Weights of a small GPT-style language model, trained from scratch on English Wikipedia: vocabulary 2048, 4312 steps.
Each number is 128 + 24 x the weight over the matrix's rms, rounded and kept within 0 to 255. Layers, rows and columns count from 0. Numbers have three digits each.

# gate: layer 6 MLP gate, 704x256, rms 0.109, rows 246-301, columns 160-191
# up: layer 6 MLP up, 704x256, rms 0.109, rows 246-301, columns 160-191
# down: layer 6 MLP down (transposed), 704x256, rms 0.101, rows 246-301, columns 160-191
gate246:134106169139131113088145117129153141128135165148086116110151142148126115118126099123177152104122
up246:124105149072134099145131143186129138071123129151105185129124138140133141096113102149150146135151
down246:135139113134083141139107132117111096115109122141101158097101114132137123118106102151145101160119
gate247:128102108130107134092104141160110132163138115164143138138130124120150151094093139141108143143135
up247:105129108153155149152153113135108171105159138105129160099114140140133160093138124124124161137152
down247:112129116160107130143120135118178142161155118134154148088133106143135083110143087143136161129098
gate248:119116159119117159076166108093142063146132080135097078135138169116121110149116110091139161160099
up248:140130155158118154102127139131181116136116132106100116175124173153136095150133106120116178100173
down248:136095106139141140116127089139101147139091129129148127095156136147111124152128175118105123116150
gate249:146094132138130135119083144133100084083142140131183126079163133122101100116133163119110117103138
up249:118136110090120132113115115102112122139133132169126163135130135089133167117167140145092136127133
down249:130134168121134142148124164117125092111109151071173110165121147075137146113129158149091111135123
gate250:116139112092101163145129094122115115114148137152115115127127126100122151132125085168131164121132
up250:127112102153106147140101157090120126118133099100123110117116144096136078152148135078088127120135
down250:148151093099120169118160125133097133092131120133146140159130166150136152109113132140146118126162
gate251:111137092155144104145147130090105080123118119130169130101113141118175116083154161139089102160135
up251:137112146151122124143116126097088141125124140158135119107119149119119153129154107103184123152117
down251:180135111112152119157126165101173124122149114117089151113099153124113123149139086106081185125130
gate252:139142142082157123169176073139119144095088111113100154181116114139134151149147153099148143136159
up252:109133142121111083139153125115133121144119073078098144140089120133125133149119115102127133135090
down252:126111117127160085129106081117165151129145100107118125151107167112155134102160133137116114150157
gate253:116127130147135128109121113096132160123146119114092138163104118120120102117136116153108089124174
up253:168120113107125141109154097153163117124092108137124117095122102118129087140090141126129109086155
down253:173127156150118112108161065131154101107078141138111160163130109148126130152130197109091121134137
gate254:173139135103137149098118092133126137128096079163098124123168142140118059140133123110123127085106
up254:145088100131105064151114132162098144173107151112082162103104121089119120138090122148143109178129
down254:105149149110150124122125146098097127132151134126137108165090127131138118162113105156149130143150
gate255:124135149145093150130121089090193130109122136126164130142132163114142078117159150161131119143070
up255:150114114166172137114093117152098134131118142127124150137109109157106146123089123168135115067127
down255:125159145140105137136157105166158117110125068141138113146136122139140106119132127129084112131148
gate256:175120130136114107064147116082094107151083105123047138157138144148147105144124138182113137104163
up256:090128158176143105099155118154089136133150120124117103097125113115161120150157145118110136136140
down256:134139107116115138120166134112132122164126104152155151139146173144128102143131155134089118148099
gate257:050167123109131143144158093163072141110148113087139158137135155096145128127120089110145163150113
up257:138151130095139151111119164135134118122108127147186100141113126144148113128115141100111106114127
down257:123083113115162137121091128129101154135154158196148125133147132155152156094107184166134110109133
gate258:113129166099115141109090125067136082141166127142125116144126157137138107132133147090107148083146
up258:116114115146088137126115119082123134120104109109130128157137147185082111169144116096103158120078
down258:104155143133147110140122130151154146115122139112168176126146142115075120070123112122145083148142
gate259:140159113156152149180214123117115155145147122105106112149142153148126132140117138140112120156126
up259:088131141149129140126141110153070083118160127149141146129125119141187177142157115144107149154114
down259:102142158062138160119162153122110126114143122115114139139159175102154136142163077124132176096149
gate260:171116135096148102138157109090148130099150068108111122073087132141141178140134119178082149133102
up260:059106111137119128139150096128139115139106101122072107130170139182134145097131146112124136115110
down260:131089135140152095091153092137117135139141124102152154150116153130142132069107103109139131122104
gate261:149118132157139132130128137173133119165205142098093133143132128137168097125101091172134141123098
up261:121127108142125138136108089070126128109116110110150133130109113122111102169108125171095129093129
down261:158130134128101141129138122101127133116114153140122137115109113134120124111121199114088150156132
gate262:092147088145170103115119144136118125137119144151135139122098133120142132102115103105101145161132
up262:113135150109137119101129111133119134082116090141119096123133136128108147087067118088132106170144
down262:124128159130121151143087096144119091136119131179142121142112118121139102156126130105164132143134
gate263:138102079111104161184101126108115136077124101148129094144120153127121151122160144154106111109156
up263:186054124111074139115150150135106141104184099112127154125128158124168138117150128178129078122123
down263:153154171146111123129170164110143145139115153152119132130156150131133125128156116131138073099142
gate264:132169139126155138094122134135094140116107122125108143100150110105129114134154107166135134150160
up264:118135124142136148108168123161142122136120146144118109148141130132132147112174090160130126088141
down264:075120127124119089127159123113124112142133121143123142129139142128135061117143153126103162115117
gate265:128121120143123154120096149136147121128124115137109153150113158190102135153135122153122155181117
up265:126111145123197133103147129168134163109123097123147123158137167059183174112174135152139154111117
down265:104148144176145150115130107135134091123134127141171147119118108143141120107139121134106131118148
gate266:098093141105122110116122165105118172161097129116097130086118116134103147136129097151089103126144
up266:157122116108122107132127102142138118130110120098122122174148130174105132143067124125123129146104
down266:115145102114136117148121112087113123094115094165148138149109135134141129083118083153129112091130
gate267:164101131138121130135167117126162150126137098133139145117120159070097127156143137108103108147147
up267:129107140171133154106104193166099139120116147174142096158150137114149140120118139142108148095131
down267:114122149160156101143138142121155168068124133131139142154116114113158130115112125115139183147156
gate268:141095151155122087114156104120120111149138144123144176090138080153144101133084152165139156126126
up268:076106108084166112154117143131115129113135089117120159102110129160125092143116141126097125130123
down268:142171101093142140114136159152118150096118159101094126140133136134140126129197120117137132157128
gate269:094134112146100116164118130116158113139104140129143105115102133107139106148091103179131181120129
up269:169131122138120133113145143127137138170160168157111115172118156138089084111144117125160143131149
down269:169133099112131093104167158109141148117108098133177147097137155132124108117127133156117149175170
gate270:112159139106131121132129066162114133163107107114164161139154136124076154152131137137119161108111
up270:165129140105159118103096117129120137136140088102107122130108134083108125163152123131121137164148
down270:121142137166126137119123124160080165138129083107109123161142106131125098160173150158117107168109
gate271:140138154106103146102082110117103180146168094111158137093163076188104127185157122123144159146151
up271:124103142070140137124103122103081130188166103128168145121151106134142132182159179079160139128140
down271:114139110134112085174105171153112131129142168123096148179112128099193122081126110139131108085119
gate272:132123152096170140148131133124103105124131131086102152148130148155113123142148135165120087169085
up272:140108144131114101110117141166078132107123119129121131155100171096158151123115120122163104126111
down272:141129103141111172125122156096136136117163159134170143112143150136106163127109137129143088148147
gate273:074099138115125134114137104179145098142109149090150123129135091148141147112095118137168134127130
up273:130143109101121084159147121146156162101113128139134158146103140119108140154123138174135105134122
down273:144149110136104128157069149128104062138093132132119112069131126123118151118162119143163123120124
gate274:110125128111099128145139158134133169104150143153117107160120139113101101160114152150116133124143
up274:115104111155123071130101121134171138132123121107140148110135168120137109109132121152102112100172
down274:141128103139111132123126118118134124100148118128109125096100120126124143119100071119161102135049
gate275:102151162148125140142193087184129122097126158138164135184117097151087152175119100155090120145123
up275:161148121134133141118104134107107122152140101145103078118139106161107121129120129100089115088151
down275:119122110120128139099109113148163106122155136089143114126104120126106119149113106105120111121159
gate276:118142134089124136158123125140097124140148139128164111137103153129118117162172148193120153149121
up276:115143115135144136106150127170080074130124103114129075122096169124123152142140115170124132163113
down276:091124113160120130108141135140152107152105126161093101123150119115117147120095125130118053169132
gate277:060103112128124119113125123166140135112100159136142143154143170112157111096130117111119130145169
up277:156149134124167129145097096156078126158156119130132114084106145109107116181106143115132165131108
down277:154138145125091168130139088105127133163125113163121152102118082115153144117165141124125138134154
gate278:147158119102149132123125176100116126183139161105116116076132089133110112129117163160181143163175
up278:109171162135145143130106155146116098112115150133116073133158118121151124085212100111175152141166
down278:127091142106128060131132114113113140116122139126135127101094081104137171150144135123146104105163
gate279:112111173110125141141125141088118141119129135135134136096139160119140186071167104103102137134136
up279:099113114141101130142126111162141132090101159167136145105115136141111118089121144124176088134148
down279:081117106109107095104135111136095121091113095133119111117102137098157124125093141153136089071138
gate280:123145098098155188127112092115152164154154152120136127124103072136110110155106130109122112155136
up280:153128132096119084146158126162107118133124122147116163131146135101129122154130166149157116118142
down280:150097124116164132154088096131179186107154170119138108124117101124142140138163142123113170101129
gate281:124099100151152102088124169101127147136093138144115105176117146125126133151115134186066149136126
up281:183099133147159072121122139086085085090149151137121137104135110136080158155141149126122102109144
down281:112096121149135172113107141114102080116103160144158104141105094125114103118123113140111109124151
gate282:161120123113110164094117142164096125142161150116157137095151145170142121167171079142147097104112
up282:152129130152157144097101118093167168165145091094108127097195059116126126142162120134146166108107
down282:123137125088121145160121129141113109160179135127138047123130136123114089138090127115135148158120
gate283:165108165134126098127092144104157153142150163125115143192151102135149090100136113117105108144147
up283:135114126159105128124139122102121164118153134132167113094128153125137081135121110107090122162160
down283:138130130143159150104165159152120147103148113142146104158117126142111188094140148107157098118146
gate284:072088175139119124146173120216116146163129130118113168105128139085128111105117120118142150147126
up284:116117149135124150144137166165096095159113097094095116168154123149167158123111142119132115154125
down284:168100136098125089104126133124152132164153116145127132154102127113106121103095171107125149113090
gate285:115107103117121146105161131150102118132114122150124156121065109140125105096123117115122129123130
up285:151166124116134126130144150177119126155157126081120118144124147140121109122159150090127113097121
down285:143121139115162115098127140127136109104094122131164146112122130149147147125144108142131121152167
gate286:130136162187124141111115117130153084115163150178129113154100137107107173143107162135135147141113
up286:158107146126113129110151136132124136108105102146110116119096145158152144098144114110121152166124
down286:137102128099133174098154150170089105125132136128136128126082121127109136101111131149079131147106
gate287:170105128155097100165112128105145118182146135133089094115125162153157136118118135155153164154102
up287:119123153114115104125129134117123172130135134119095144157095104124188134154154188141084136121124
down287:093067063129117160131149116131090097112120158093172124128131138097121118139157112131151164106079
gate288:104129125113180119138135128146120116123116159141138118130123139131183120112111142138129112107147
up288:172124097141126127155137117146133150109135151081139121132128156112134100140125114103156169110161
down288:071141105122131139141130125151138113115143138119130164102141161101127137128157119129131062112117
gate289:118118128119127150112105151126123121134129128160121120152143112132141139136116143096109104139111
up289:150118129125134136108121142163115128121131137138148137122126143134135078170145135144125114121173
down289:102149115161163131118115106096140122120158124173129112112146148129132132160092136114143149115137
gate290:148128128144141158088116126173139100166099116159130140096144150118116110175086106155143115121153
up290:139135116138133141143140120138135091147123099134080131156141098130146122157103115128173178112134
down290:103123142077178134169145127135164129094137115104120147146078085082124142140112131157139069136154
gate291:120121153149141085155105132187118132085122127144158125141135119134175104111117110167107126115145
up291:185109107121141178132096145161135155129052138140106168132184107125122147103158061162144091110173
down291:130116161135169139167147096114145148112092155147150149154140135092174131108157126197093129152122
gate292:101109088113114130125103103106119123092117149109131072136101143133127116145129151142154128152133
up292:170110083115128131139158126141096185120117118157126114130144133148092123150146140174095124142144
down292:136107154134093168118116103149126126128137112126114114107115087151122145113084092096115121173117
gate293:151112135156104122067171150109122131103097109157117101167125140079131110126133130088111184150091
up293:111133178137137140098169116111184107119116105109119152126167156089160134138132102124105135107130
down293:130086075152167125130081166125109124180127159088156116133137108150078140107121135134116141131150
gate294:118129129094132097134151122127173141152108087096139161106152099132116132135128098135145130134149
up294:142150114109131160207121115091190150147095163179148138176172157093125129095097105075114121116141
down294:121121142175094140115113113154105121141114128114136099150096128140129139137106131115158108077128
gate295:090129097102141135132121148135126107131097078109172110126122135141175125142181170135145126117133
up295:093137149132119099111153110150137128168165120130113131108111189148067183110077127165160137132151
down295:095154122153130138129092136152115113101145096103098140095133172128158104088141116144138173079147
gate296:116117112139154109102151122089142114147080106157136123119114128123141158131151097115145140159125
up296:109130129207125138166096096193144064135130088117125124128135154169166160102135164141096149113143
down296:168140128151116124104173159169143144152127135101120112144146100189153122103131098137110127124125
gate297:125137112121123137173135097106100166163107095112139140140058081137192127128092107143093112143108
up297:114133150098151130099154153117122140123108097123162121149134141114116129152125123128133095152084
down297:126115099132137110128112133152140106108130113126109167119166169098154118157130115103128157125123
gate298:164136110106113150101136082106119105105153094146105168118133136170107134114086076107099082121112
up298:177117119164138099110124129146110121103152097120104134083140149110149125126126160151107143139145
down298:143173128101120167125125123139154147125115178138106115123103185123096123135135129064134151100129
gate299:118155120153154151074144122105118109146091146106152109071112142150090106182136150092106120134118
up299:123119152117147110179122121106124146146115108144128141126138107139126111094143105097128147131103
down299:116139135140099120077138141125132109160130141131150109093121172139128122207135163127115110152133
gate300:165119118148177160099137117108082127135129132103127142165109167164150112163152117101145146146116
up300:112166132134124131140155086123129124121130166128126138112067177150136138159126125118140141150112
down300:123124148120086139161147128175107143111121125149107132102142121095136094134136125114148155150120
gate301:101150126151122080112116125096120183103133129133100149167134160127134134125113143124084159113102
up301:153148141157149117137122134131153147145135088152123125140207144148129164118114143108146087139142
down301:130138132156152113186167100139107176119121145136109133130119116175140123167094129150102145085131